Weights of a small GPT-style language model, trained from scratch on English Wikipedia: biases.
Each number is 128 + 32 x the weight over the matrix's rms, rounded and kept within 0 to 255. Layers, rows and columns count from 0. Numbers have three digits each.

# o: layer 9 attention output (transposed), 96x96, rms 0.196, rows 3-31,34-63,66-95, columns 48-95
# v: layer 9 attention value, 32x96, rms 0.211, rows 3-31, columns 48-95
# up: layer 9 MLP up, 384x96, rms 0.216, rows 0-69, columns 48-95
# down: layer 9 MLP down (transposed), 384x96, rms 0.199, rows 0-68, columns 48-95
o34:077159181105113088052144164066157154134122086127071128123177088096110205166213091175112042154154132131157157145072183124062131119134147178120099
o66:123094129132137143143117111121130070100123109083127154128099099161126106153141165148140177121128120117118108093138118151144166085150182095118128
v3:165171170110124086137141129085140147123143117163111134096109153133128142106111098128167096193130131121117135059095159115135144185108144140123149
o3:115132124125117156099103100160111136113097080143124166133129147143156106112111144155136156125102099087091118141150126147103109123121122129127147
o35:123158157126087182160117134124153127107135054136063105077134136147158082049071160134103125115132083105151103152165125134174130163146152120140099
o67:140130091098117093195116083119108152146100145097141114093168126114103152127134155143140079165114109148124096110169148102148177165173068162114103
v4:100127090155215171086144142146068115194119157105210160163177137067101087136075140115144113140109121167145114115172139081126123063110216142101151
o4:172137155119131105158106138107183132131122123115129133068130130127125113179175132156113114133090147127119071099056113090106152103127104150153131
o36:118121174183155167111184130149100117157118124125196124115068095140183121131203113000149158047075151128181175081132120072107043037120074116114085
o68:139125138120142082206166068125138129169114171105124081136153104127074122143131182157135144140127105140146076140096200139143134109162090142101113
v5:125085224129164171165109147177140182136107123193125136141105121131125075117077097100125084194147115113156123132182156133175180152116130173151086
o5:120102171117093078138147137131124115123124126150143133150137128190125173148089141175109128186101155104129116163130174118123110109111158137116131
o37:081131132138020143194189085167054081212076111136177153095109131238155088080082059070117130156194118116142139125125134172125020047130104185094106
o69:125123084097122107126071151153119161131102111127110170077135124128134139090145129128145097093164132128143136157189141138186115106143107130133099
v6:104127159176103107130187127132089125138125112131100150144145181117183148133163153083185083116101153088166099085074096141119141125145113059136116
o6:114148161152147178153176123121073113128142096153131134117128111169186100090057120114106128130107109100159093112107121140157107073149107123133124
o38:162109188125133130098162193098146140113150116153144176108116111140136123123053162166170148161139028083139101052137127144140172122187173049137134
o70:115110129170133131084121162135120142128121110114117132141120152137148120097137165094128123131148107151120142116109094114136141129122121119136137
v7:096103183072181079135096159194126160121126130092174115124102162187130130179112103142146118172135154064234120103120167164127088124199104194078134
o7:128108126108097074188130178121126132166125160105096092127135112134119132130081155184129123117197115123109102158106151155155131120151112118119143
o39:108140164094087081193095183175217093103157119153130123110144072174104178110146091143101092151158160079193064138035118207157172156092104121146202
o71:122133127117119076194126141143134145145115102082137106120151118111133105100107141118117093146114145157167151147135151131096132140127080144131096
v8:079116100161106120120141141108152121167134134163096079188155174139142159146159123131119148127133120120111138107097100111128088096175134093050132
o8:148114144128172128103111181126121159142161146152162122139126115102142172134135132092143121124102122117131136149108104116093131125104131138112150
o40:192085167161188132078100150057143093151151145172107152155117102086166185071120130101120121161149122106145180095059119098108120141098147085134191
o72:110137135132115143165155088104145137098142177111104082152116154172102136111105129076097144145150172146157138146136162134172128087145128149091139
v9:104151125111123118066118131095125125067136136166138153107155105158142136085125121122191093075130201099137133159113122145103147131145140086176104
o9:138106100138087142131184061143132157180166125119132154082110121156122085145147116176143126131107105125108136068132157104125140114191126117131039
o41:104058051167111109042150204136125145109091124106140184145120157161141078089055153161126136080018152153124071177135207102140215074095108124164067
o73:171149168120161169131116106122133108064134114126109114098099117102078125133137089095105134176135125123124114187112128131118091127113153100132189
v10:090114199165100108129105135099073178157156117163111116164070147066140129176091113118153133137126073170086123135179073173125170114130123177163158
o10:089116103133102150157152154139103147131124116127167205135130140123132097125104092092174097127142139136147112097089077129121113077128107129102091
o42:094063155119140116115119165119028168156116121182195164212223154018107166110056102086178097122207103104117147149144038207107105120130167144106142
o74:124112165132120131156160099121123118123130130117146087142129133117117114165122162148111125188118105108138088133096148107096137129134104111124152
v11:192112139153034110069114104127158152069147143157123108118096144153160135109114079144129200096118160072104106146163091165202182165198142163088107
o11:116139136171100152077151091148090121108105128156107120138134112109133101105075102093147126113074132133105167156157161196143108159154172123152113
o43:117105092148105169084153063146167156119175113130137181142108142153083144081031094099182116125018159140069076156135113202147169202101175158118188
o75:127093119103106133147161100126143116167170142113139103152125098129105156156123169145116139107158105139149098106117156128137157140139094129121098
v12:122146097121137173086132128156123109087147123154173142126095110121135146136117059100119093126164132178139150155155121101096160118124094094172110
o12:108142133140123136116132146158120128102092130099169148101129135082109152183164096146107135157138145153153133092061156139105099128141133114149164
o44:092132038122166213077126124155131138080137096168218178151138186108147151175123105188052124100137105203181139127123111134069052126090148177129073
o76:144166145139087080115121170124130098152150175131090159063147135176150153102095142111170092112099107149136124093165166159116147144142105131153101
v13:119113113083123144106075131083155131152113126064080078124168181142178152144154121103151125162153106097128139140122094131127084103159090152141078
o13:130140087166108176152095136140089133126099155120117153132120104118156129112082154129142077133102135096122117131111168116138130089118101206131116
o45:125136070106127125151092084116218125096070162172131208180133145097123094109140104110080051133232184111135120093104108074109153184149112126094126
o77:130129161133136147075175122109110121123153171155126141157095153164119123122101139118161166159115111141114107096104111123123130179142153081120130
v14:107146124143116111127124133145101143133162122092144109153162087087119152185175112145164119081091104155132134145109143144145224114141125055072134
o14:133133123120152128131092140130091136129080087130095096161135083099121117139110109149100126126184131148139140170134158154119084120097109135100156
o46:190097081109148112089106221100057171199129115122096068235160076052085120123108096104104123038159166186121132145139197154118181102132123111117130
o78:135119122154119110143099157092139118168140115077137174108157113147125114126146162136179122101136107143112114127154110112143189083128107143115121
v15:104145144112176109098089133144133145119204126144113150105101127157191126106119095133166082142155205120163123086128119128129165151151171128130102
o15:119105134094133092093116144101117093126097145134173162129132132142076137112107088173121124096140176150120139137138122121089165104086145121096124
o47:095120093136143189058126173164201123107153098117076193165049131227133083066143081073183101108143070144191124134110135145144166151135128069155079
o79:125112146138076132112146115138141122129127092133126110107151172088154142133143151154116172111090127114129141129130149149138089160113129163149122
v16:104148082129137094160146135099149160185150123143120091130170131092066119127165063165128073130150152112144093187134125118086140115134123136134137
o16:150102139110114057167132202110067128122085163128202131092155144100111101163140119134159103114127150140130160143092123117090117142135115141152107
o48:178111155097158099176109181136145070149097124152120099051150141167125161116061201150079146123129087184109133208127208163051103108122087133168193
o80:119132158156089134139182090118174138110158091128051120151103135177116127117071146117137170151112118155112120151155137077090122102130139130116166
v17:148162087187156129153048129076107166074184107167058161123197105135128153080069148126185089127186129144159119109135099096115155165139117138179154
o17:122112092178110133098124122126105121156105116098097153095079146182157098126118165113184133157101104137166117135127151093124133086114073128148099
o49:112169061140181184140122193129071104155201102046063148174100114155185153079106123095141129154129026109151121131120118077129157167079123185163174
o81:093114168122172119152126143149159082076103140130151137141109126156126122149109104096098140130154173113107174109136120159071125111145188110111150
v18:095112121088137117133193153108130130060124110131098115094156144171096110124128153129105166135138106135193154163138111143099144159142097143210095
o18:094140124099106130142120104142121130104095102108112183133103142139113125124095083163104143148142155141099082156102108124102130139089140153141151
o50:083165120129089095133178216136136085077061096095087163159122133148127131123079124158151119159135186101123133143108131070159120155149100159132064
o82:122127137177130112113112143068160129137197105150130156150144146152110100140166169086156148106149113098104151110115128113138169059131124149086138
v19:142121170197078130135117086129132182121163099100105161126120095126145191134119126124163193143116193164066124084129181097129116137217088151117125
o19:137115126125125158170120087134097107113114116118119145134116110195145130093148109127089138132212108082122184111176168107073103171146177143136131
o51:155074116131196151146140105179173152232213081093098105171152086079130220129135162073128098255226103147070109139120164097154160178118087119136106
o83:135136127116095142150129118123094127138146145110144111133113117109119125126107124172150130130108119136149128141120141160156134130138113137143119
v20:108146102130116121086096162100134153080141136115129146153099140081163132146131149080138166193100103135127157152133148122113105133168120129062115
o20:092108172113130151157128113139144145163141133148168127142067115116127114134109122069143152118152175108161145104136072167130132094119126063105114
o52:138122165112132216155109081080094153114099164146145148164049172156225148130104149108091108134183155135167143111129117092134104026120090063098094
o84:097118095107128138157129185154172113152165052138093128136147099107149087122117124120108079104137148130094152127134108082104151134120116167106109
v21:177118183160115131093090124118131145109120106110124159101072110078164098180157174156139136076123073181102133121138131118121129112096143133108117
o21:131110100133120131151112078158131160136104092122170150082140104133086122208138136138152113112068166075071100092168122149134123154147143127129135
o53:166166181147127107081114112088162100186077101083123112128130094135110100210184144112151124092098142104062142122216119112125140118124146051103098
o85:104117158155117142119111157076142141102171141124142130183138162136149147106126142080147103121175116148115132093125095121120141132140090152108165
v22:138093124176155169129100148195113097157140147043128149166114103148160121117122181125108078085097153118150100068116186123147166153112183078116094
o22:149188128128102174113095122124086145157125174114076084120179127148146161166112141175128115112125105099123128087132143135156117145153126179144152
o54:110103100142115189001164133137124078130111147087115209114181172209071123144156070213210133112188090158107171055143221137096036224177163109137094
o86:135111101073136095183109145157148133115086095105150128105127076062131107164134086175091062125086146100142115144141121155117102109104126104111132
v23:131110143123131087173081122127129128137142125116116163137101097154156155127178116139169062142096150136142131122125138120116141122080114150110093
o23:128099098119109113163113167167168101106143093131134144092136158190091095106118135154146133123131094140137103159116141152135105132148132135152113
o55:067059053070106109236097129127166093161160097102150130087088169183098141169229125182157107115208156201160053113123151156163066106116178083108089
o87:143104135112140156098152116103108114135139159123153089172126118100082123142142162132105131118134118147123092124106125126157129106147140131125124
v24:112138146128101104112082139109149174131187156178127153119054179096155149129171086131180080067156175120137090141128127143180107105135147212086137
o24:141138131115098158122130150123136130138102159071106135147140113134107120119138142159144097113141110154132086107128132123161127105129119119114150
o56:122016150116162126131105176113206112136116154063150134074179148147138212048134190118117100075120060093130203104156110213176078166144174132106162
o88:142168133144144143101094145105086130165108148157117160108156138149119129137138125106152110109128114112116154135137150106127139098130162158128108
v25:064108092148095117118080122123119183193137113105110087163213133136138086107173074124103169117164167131109127127132080107102123146110126153124119
o25:131177142112157103136100118137186119120108041137119134130104168100137186162136130133072134114117120092151179100098096120128106145104143139149167
o57:163143069130151064084091137145112151133161055170142150149138223153129203138154106094130191143097119117120169126131140069112070161060150176148175
o89:105119076167126172128115138108137101129155062099118131146114138143116080122187139121141127142153161146111151126091067091145167158123108107113107
v26:113106164129085097109125118187120130188154150144170140151133081152097151125138166107103180091132129125151117182121118130077093099100051150123067
o26:170126162116156080108124148124128122134118158130121112165120100106157149121140134121104136147162137116140186130132156116115115107128099072099137
o58:100052167081050000168160182148121143179153168118184182087115148182104152165073141196164152245147117158101179145156205064109111083112189090104089
o90:114091163116128096119145116112100144124117183162164103128131130108118179145111144093122119186122119128144097090128104139088155152142121117133137
v27:079117194152119104090182157138087139110099127155137134118186152111126103104137136091130117168098116126136110153087117171105139161122041146134128
o27:154093159158119140120124114122141121111124073159182155083149153187136100129120154058177125171062151100101052138101105091093116093100134121143120
o59:166114140125149096106099171102050146124087150144136106138235162124164163128090179220154105212057169088071017130085088095145143039126109154144183
o91:132154130112114110116120147147135149141095152133139153122133113083133166116125111147132119095109107148158115115174123165130119113137112122141117
v28:132122160160128136152140125161108125186107137144114099119139112160173110134157143150163119163116159175086117131090096074122126119163121083059103
o28:147123115128111158127158112147116125166103165104123091112136116159136106116127107146105149115103134156169117132087161133143073144119089117140138
o60:155086124138116093110151057154197162146179103189208155111130131115067084079254103047184131213077159106170129147138118095072127234097155087149121
o92:101142112192150126087074175116124134144150129184105144127127146159118133125140122074155119088142112116101139095183127112128172105137150154108160
v29:146120064197034163062128148111120153129107125047193142199166104125107085123109059109084152121138111088057108080172188117109182106214073107155115
o29:123139118110156137185108104161110154138141151137136113129154125080121160134114127173105114119164101128142097161095108160139110145130094145113160
o61:092129061126104249183105006168048174159130123134197168038110145133115143185091124255167095177088047076095043145092187076129156112131099203180114
o93:128160166175144183100146109095157116087149120148098097165123156168091122129149141101108160181173132136090136150109121101101125102150141167118207
v30:107152046099150130135077132064152211133112125130139115118097099126138177180113162104098173156114139166115172192140156108109115100111066144157127
o30:120152123113125149143151104130080089103100157121142142161121148117148101142128080147116127137168134130136172163126115096111089131145135125131131
o62:111099042080137148119103104087114091140094139134134201196085104029131128155156121201133062181163197119113210143139169049089220158091150137168098
o94:124112070142118069208086108145133177172077088115113111089198134108135135096173163120117097077127106159123169138189188084171119139110058190122054
v31:179163092075140126130118116134145095181154108093136104145077161107108117085092045114089116154162142066151141199172144147156133118169139131078142
o31:119106122128136109059152124146180147073142069140109155108146157128083105143102112160113139108078106172109140145143128132075161146098151163142097
o63:128132126130124156163086000127120106134116106165175132118071115145131177119115117202054140036160126088176173192102167096047088123145124095156167
o95:130116146101166084103090168152109115108096139160174130122125107098118102121121111144127129101097156128127111115166125200143126157138161062123133
up0:107152137149175207116142108141177118114168135094140145079135145130139104116154115108099130066083080112190142130130107137129129134139096136123147
down0:130072117125110085157124136119111134110097097159107129175152135129141152109127165128145109144150156119115171134121152116147123112122128145149128
up1:087133106184130069128102113123120179205223161075207108109074090114160123074159127102122086067146119118151108122100135176160129167088078088128176
down1:142141120076061216101121152167107172200167151115123099121170068104172116139097138132137159131132035075128127201144097113122094176237081121079142
up2:134123198120136163110111092150144121098122197132120132117113155090203071120156133118166065103139123103153098093160111144095147119175183064095095
down2:113130169108154164135106108124154071134155101111132125128128143125148119147115119172106075129122180105121158121126158126085132114100020144140078
up3:098170183121098113146132065158173136143140194197115124183136150155061110082132117077162141133119132164149115131089159078088075097165074066106084
down3:109155116114086089140115121074163175228153138142106163123134144160134098115121119125195143133233066102102061075118146086077061080088131007080129
up4:109115101149112101116136128163122149141170185082141109103077140160130131113127171131145145150066105163164123074153155158132098140154168063094108
down4:113085167189115124085113059124105096115120103115135103164180109130103095094139160157134110104153090078158108093143172171129127134142128143101117
up5:165096186095079150114189107122168075170117085148106059171106184105156094132178103157088146156106050166121151148077131137132147151146066137158129
down5:103173107086152113106146187103163122108140108131101175148131105059161102096198092153175197109095144066119132108184121106123138094168139163128144
up6:105095133052096127147085130080154175155117160066119130133085085061166197099105123137080183086169105134142070071039139164171117102131126140152118
down6:128102129077147093132124143138160220095088114103186092058101128104039165169063153139098132149176151090119119115131122158123082163144119084123110
up7:141117201118166135138038098137138150129169155141103118146116139131126138126107163062144126174126126120117108105054156208092121144098117109141193
down7:165087124137101079146131126141104143091149142133071104102076184109110120135100127179136132150111157113101070116142158146091092113145130147149074
up8:141147164157125079086145110135140120133098214184133119088154079124107146114113141113116069167089111103101124124087133132117119143132144150111096
down8:121146103111103094135147076124116113179138093082115144123124094120120138157140150131092151170148130054139120114065137094090135137187160109146120
up9:090099141186141111129170165129093151108102113138140118149170133064028146101140139132094127118113104145180097106081157152125189128088112138145168
down9:153137108167142116174170132112129138180075061128184122119138134138079108149126165121106141151099132134160066155148152142094120223118118095074164
up10:156106135079178107140207128197124119108158113131105124142139139076148088152119147134153071102096107082123120138130076150141105110159181114136157
down10:166169098081107072027135106123166121114166045102158133138099078104118103128131100128187147163140153116094160122137098121086116072144071160152147
up11:195180129151208185084181111087096079096158135077120156151164171155100137088113133116129127099101127139142110115171155086120145104145124099198228
down11:155104175141086085123060131104132095196109110134165154155131176137126161124154153162173087119184089103118172096134200136141204106106104117130197
up12:157115156148079163131126076085122110139143059123071118138103108126140132139155143130110108137119116104092119141188194101131133116116129114131134
down12:079151117133149115127111119157144115091102129132155150161094153100129118146115141137164142107138132198089151142111090166138099184087102142099118
up13:195121095085113112128127112118144109181112139158172078103110146149173124152074089133075097084118063097122115111105134144190206113132114084114164
down13:109139070184130107148104081134114077119108146121164131093144143142076084131182106095111165072141161122086144119085142107136122137172104120092085
up14:158060115156124101121125117144131126087111143175127154135172103170148078137150155122119107175153109109054112152092045135110085137129116147113109
down14:052107099102123114129120121121140126222173190135070117077163187104126071157139158144111196113191101127093115105055095143087108148143107120184118
up15:109089202112169101153119104146054144185128128148085158152164151098134102103103124159148156123117074119117111142134094090157128171122127121158176
down15:090101158207104138098141134162110068108156160143083069097144136167088162142172103120151142093255038062090158109108153131061160156085074131069184
up16:101143164093103097184216076179150154087141099147146075174134128115188102116079103154099116076090125141169121141113125135110118063139157080205153
down16:130139107102129175114059174086105144104097161110107140139122149172081132137176178181150135160130134094157156147133115115120129126119132109116149
up17:195118164135159094106138115108152108127152140124088109076137125113126154152151165105100122108113132136130136121156131095128159160140180106135133
down17:095146110144096122158104111128190142102097174139147152145092096178132099143149108152182154116142140145159104128123102128131136054120132168127150
up18:167070099118158073178155110180123128086143097143140188102183119124106133122110075132117091074076158213150113139148138157094172099117160103120128
down18:080065106156154146124121150140113107063163178163107132122102125134108114094179100098158141151129125152108073145099103088122112134193160158114143
up19:102098171143106117156134114154133153113127112168152103131112157067140089121189092115122108123114192134088113127097067041186150128173118106153093
down19:156118224128114087085152147131138101179124133143109099153140152078088137067169105103129107152106122153110115177092119147121104104204083072146130
up20:115132090107100123124111135101085088179133055167148126136108115135160157133187127101160149082117161119141056133123115140105185162135131089096170
down20:104143136115137085133143157134160119156102000112110109128135116084120140176105118133149148142155143117170130166146139156095111161132142112140116
up21:167144138114139150148141119126136099140066060148185106124109151155160205132158116114143093124086108153145137116136165120156105152136150199125137
down21:112133122095122144138121060141114118123164231121091133142155096133110130133140106131152133126089153159119113148157103117131132119117108120102137
up22:127164174117102155195159154145159093140123119134146108088109134146155115155113149102142115149149124097103108095133077108162095138158128106120163
down22:122098132132128158142140093125148150105139205134166085121110095120117105111177135103152119097129105130130103134144084154167135101136163147122125
up23:126099158099171136136094120108107148154144171131095159167115169144160147140082216117124124131079084180109155135121103107111134060089133134159086
down23:072134135156169098121075092178158125130155165117152136110061138114092100114107085147171115079081106109118066124124073137129102145142097144140112
up24:130117129131089110084169144148102125179106133098135095076137137104138145135093146138105094148084137147056132118155136182121132129168170130123151
down24:100116112090140170196160173130187168100132141136119118146103149142131135118168113123116087129160174150129135081103132109105144099150170094096152
up25:169155224141151164138116155118116057085152131112137120115154196160157126094123158129158103094125128112141085150078142102146174119090117161169137
down25:114132097127104176187124164119184098058147061181114129112189151141061084107092105100186142075157141136129174116137143139102136132081138117155135
up26:175118137112174147138127145098158165157220111073119120094149159085162133094126191111111141149159116084122207106153189084130150114109151071124084
down26:093136147165104097116095135098099100082163000108110146142180075144115127165140101132110149119090132141126150074123076121175112151120095170108197
up27:132098163109095087123151110147166097154129112085157137080132137150094148142158130147134124146107107144128133099139160120116140151139164100085116
down27:140124149178140133130126155138123141149122066149162122151133098139129114132159146103153179113134089107137157119105083141175148144121118147139145
up28:138116136102138075139166108091138139133143206153095126125152136146094119148126163115144124091122021161103065115100055080130095116071126155083108
down28:129195100109084113112131173108145137180128137158186141149107071150141092176081089104079081136131193144141165103124156154099143179067165097192133
up29:091165128153195121133084109137097180164218150094173101095141150137068137071106120143125143100133077199122147079153110188183153119117124090065115
down29:148107101116207147167095139070132072174171141177102243133166172139130097097145081122114147055109124125109045073135135146164118139146098119144179
up30:110071174162090124109183149152085180156164074126159045124111135131114130159157119112149138106149087180084129137136117134147167108083163143113114
down30:177140166113162069130093148156095106099103113082156117177114055134128137139137087114145146046123096169095111102131094102140124137097196185151097
up31:153132055163133102143168093093120144153165145069107134213085106126184055132243127164181034108183100118104104178108183146174129134149187157131200
down31:131089102094087071105082178098152173137113207130176171128117095162136074187100144123095101170068154060091112124130117122135122086125135140169190
up32:119054143117093136148195136091127111090117099160126115119169152149138102109140198110142155108155107140191118082093080144102119186112084149189109
down32:093160143120156053083084145139120087124176102109077153121123125137118110133141154131138132089130111071107143139120121166093135125115099126121133
up33:214120120128204087136169097143101169117151158141149094151082169143199134106135094165063128129156112143134097042138087147082213155144209118133106
down33:125167151186183111104102151214149054109122147143163156113044174144181097144110063163109086151065153202135109107182091158191114112098178126143162
up34:142104172087144154117083144154131159114112102098118128120086154162187104115162171145135046163102132115159139095111117109197103151096122156114119
down34:154139137147122084092141128162152090170153075123127107156120145102139097119066138186121148114168128115097178130138083138118160122116118119165087
up35:127116134102117144113148134149120134141166000118115151116128120152140136081106099138089129116143133125116096144155128120094231106090145125138154
down35:129172117139087141109116161117129157110085000117101150133139138113134117140122126094130160131140121145142148132120112127130117156116099111115106
up36:123096156165156130150074092046193132109179153123105146154148099168115135141139071135140171155154101083116099114153133109144138120201107118165106
down36:133169063174079112150096128165151147148105107132150168128088164090122099103157168061133118162172096087119124077100163173114109118216154130068112
up37:089140163166128207118085211118075189188137096142098109108122078150144157137188162157146084103121069105147114089131134135209156127111156140106088
down37:163113125157149096127118147179073089150148183124086150136096097133169121071123131166158181194128092130076129132121115111140095101135125109102117
up38:142123162087147093060095119142124091150192168139121108118212134126151200153144180132180040076159073164157143135048117092124180099124130133112122
down38:139114103164129057100158118124153159130136077128100122066136135099125112125090136113092116112185181093132137117172135218099157139117139189154078
up39:113135106127139113189143113081066178105148089100129077070108122105141124221146041076168150147119095124126118157130162115152151074106049124115114
down39:057137130234060134106136147183135153139080088099141099133059095120138092161120065087112119122109149108193145135147151119163074090130125188142170
up40:127138092113111124144152098110144114117127102099127140094089165142150139164102114189101127112077136131129103120115169091155148126123110137140140
down40:131119122144135140127111127114152121097138178155148148143153094122131092106157131115133134149156100116144100140106100153163105095131136155137127
up41:129143181161107140069106077114119109175137179134164154111106124143143139123106087109088083070105211082144120121119139104085100121101134135112109
down41:194094147181103116154139202105164113082106124143149154147163116096105119134138129149129075183139161112185139143129097142116113073105124136135084
up42:135122128114129135187115114123113138152135139130131068106153138099143146182089142133099122119121142145078113135138132145121105093120124123114095
down42:134147152130101144129131094160171153116122090144150136141118109106143119077101148140166130128140096075136129114100143130145132102140125170130141
up43:117080114145140159099114184170120135140117155183166085154122147152081073110179103095124178126081116072174168096093130138125145094220132100101207
down43:091089135128120110156138153140100139159123120158126146069197148145116167145112080182141144174105140069074131155104142123102087177149100123101080
up44:161150146133135125112120137138137100143145158210155124125130130145118115136145088091145154102138174130127146081123133156130143174161117085114157
down44:087104105099119150152119147130147109127131074109116115101123117141124157149086135141108161144146131136113140163112093115109149100111195128090062
up45:104058122097170139111138128128081162127118153104096132109058161092165133155193121191090161109117075169174121159072129195156121113137120078166113
down45:141134155100111115146182224114090151195122057104079111160118104099096148206141158105106130084189083164158189139141170113071118145145171115145107
up46:155120138143139164137151087120129119119074160124150108148127110153123108113125133168113107100095137147099131069114120079114112131120125125074137
down46:157097093144165088095061141137107135144176163152072128097133142146131142171126067188142160090144161092148161119143096211107142168125081136138191
up47:105170116118136165116128112053101147105125165121128095134106118107138152167126156141057122149134162121142148113158143107106141137136131126115126
down47:110190142116155117191133144116101122121140078134188171126149175076135120095147138122133103107133127133169167119136125150153096116149115154124150
up48:104127165152167130170171145065135150119162146150062086125134143129137108119161100131174082154120133139116120113049097123111125126099108089073129
down48:175122146104184144126117145079179140070082152128131096121116122086119156140077038154127093153107118123088135173168113170111121087123139198132161
up49:080132166146121096154131117147137081133100145147167157078148146160138139175111069115160100139099155175138105085065115097141130119164142120171130
down49:162057114107137130166138141127141154094055147124111108103127100143129160079114119153177102100151102113129166124135160129139169120144132131117186
up50:127123090111152167144123133097151135115172131097090143105101140101139105111118133093119098144122139139108100139139122106149186157132146076125101
down50:153099136153113123129112137118179150128106138163190115167120115139148116102174138101150138114148100133120127113116096157139113108135130154110134
up51:137111118091124165116176110127156136088110153117136104127173167105073104153098175157097170096107131092082182169144143120164125106077097117121112
down51:155121097179135099099040120175121102147119015116056170152102061116093134171140185117149151114217159123113060098111111128053093125181111150109125
up52:158116149104134122122121128113110145130113000167126116026100182160144171113130130099147116137116140127115161147171107152128127132138158091185138
down52:169151129160110149134082141127118062157058192116106126141141097108114123163152083142101141117116167094129135163124138121104117152121075149117128
up53:139066174106153125163097149168091156148135165139128126134050110154203089181172118132167076147065137127105150140087104112155129130164128067123137
down53:134076133099160133062190090146109156077084164056138133145139114122081169103089154103108139156151178189076128125201093187101128105137176099145138
up54:168127092200082115134185092074141174144168123112099084189187168212142192152187113141134090125092045099116155099071134157158129128200061141081148
down54:148090114134173151195149222095148136109066164148116103118146103155124083077112067179093156099163081096052132093168050198050198163103231114135117
up55:104140132152146117150151162084118100155120168094156109142122111112149094172186096146117123113127187177144086139122126129098135066103068122123127
down55:119122134132141152121166102160128086055131080143141151163102123143154147069060130136127144119163101107121123117118118174160122130106139081126114
up56:165127088094134143108070155075095114110103094156205089186133126097098162164150115084097062141102117147100149089163092088093137123085164106130169
down56:164061117121105122161157056169096123161144154132064037128188120197111130110136087095112144150125142123124195121126153209162186150149109120050068
up57:120129145100146094170092132130075091181146119134207134164126160175124126157137089085140092105163099169176118099156048137123154075105144125119107
down57:047182148105146152101182115155050122122092076206205110136132203143135180107053096106082155101070115153093168139192102158145132092137153095127167
up58:071124105105141141195133111133062127123120108145053119129123138108125166084149108123098137150112120099101103045097149124161130122132091031129130
down58:154165097152086115148115162177115125126098168122147152113112096126142144131078144105101169163161097172134156137154103153089139095100128146141111
up59:163120125113137114157127117093155125092127074103072115098101140110152156183121121096141128161117148103076132090140144121129134163113129121081131
down59:071159104161141089111127173127105143154173212097133154135103140127116104113140099119158143119172133167126180141078097164161124141148101131138119
up60:122119168128094125107125128096147085153118119135102128103113150123108129106138098171111148114103137141142121142135124131130070116143153069135097
down60:125096095092096123149118099182106156142123113126151121172152152126148079148108137128173128105109113119095147116096109138163166164104145146144126
up61:110084166095061105142115094114183123159193158173111165120143104076135088119098160127082164105115147073177186152114047133084149167137113142167092
down61:134133158130078126121111124150124163162103104086115160164109129149069140092123138170087172181134089078167140112082121120038120140174096100176214
up62:156095089189131112121150116189087094179127141051166174076117131105174069155203145130152075216129141072148157142136141134165157102188155131096113
down62:090173142082133127105174127167118138158174076145121153139122090089078119084144122129196114023142055112050180094155126103138176154158147068151166
up63:094108177155089148105091123083150089102148139076160075137130082161135125089110150079115173144137171119165086176133153110161171111074124139151115
down63:147161112076187101119124162151162129145120100170138149115096114073109141111060103175091091170094088074125162153122150168112173086150093117092111
up64:163086110143178180072147122111131122150121174069116136128130142084133147112116119129165101096133092157146123103132169137103132132121120149122113
down64:125103105114117097205140089164174131076066098160156121146123112210093122126125136131076146149117196135158146129116131079140062149147159153111132
up65:159132147140151076132135039140102086098133077105167099100115114189106133061175164070106096089091121151168150100107061194123199085186112132173119
down65:161124104107127137128144105128111161100116120064142133161062135192129138093110123129172077132097157158143157145041153184112088123168106091105097
up66:134135112045107164127196132098107107142131156137158043144118094113104106161120210174122049185112126160133194105180096138169136076164193143114077
down66:162123117152104153083223104107141122122089183120149096131160122121093075102108131127072160172167131110109105047158131081091161144117166146090059
up67:048187128047143085132138092118102071149078195160171165166094158099099116118125129116134164078135114110135101142124161113200177121073123179081160
down67:147113078171107090142174139168135120149154173162046143148120123183065137137093134128146168102149109091117170127148162163110119113178118100137110
up68:176137114104124122159078110101110109168125188104120139142121128110134139137118117109140082086165182122113149151170122136105131156127126104128123
down68:126095138161146152105145149182197136102138045151148103151139130130125139117141124123154120146148133138173140099138132089146099095147108171135135
up69:104113093161127124146014135048107148174180187041189167110055130088141122071120152127152065067180102152129152087126071142132085154154173131103135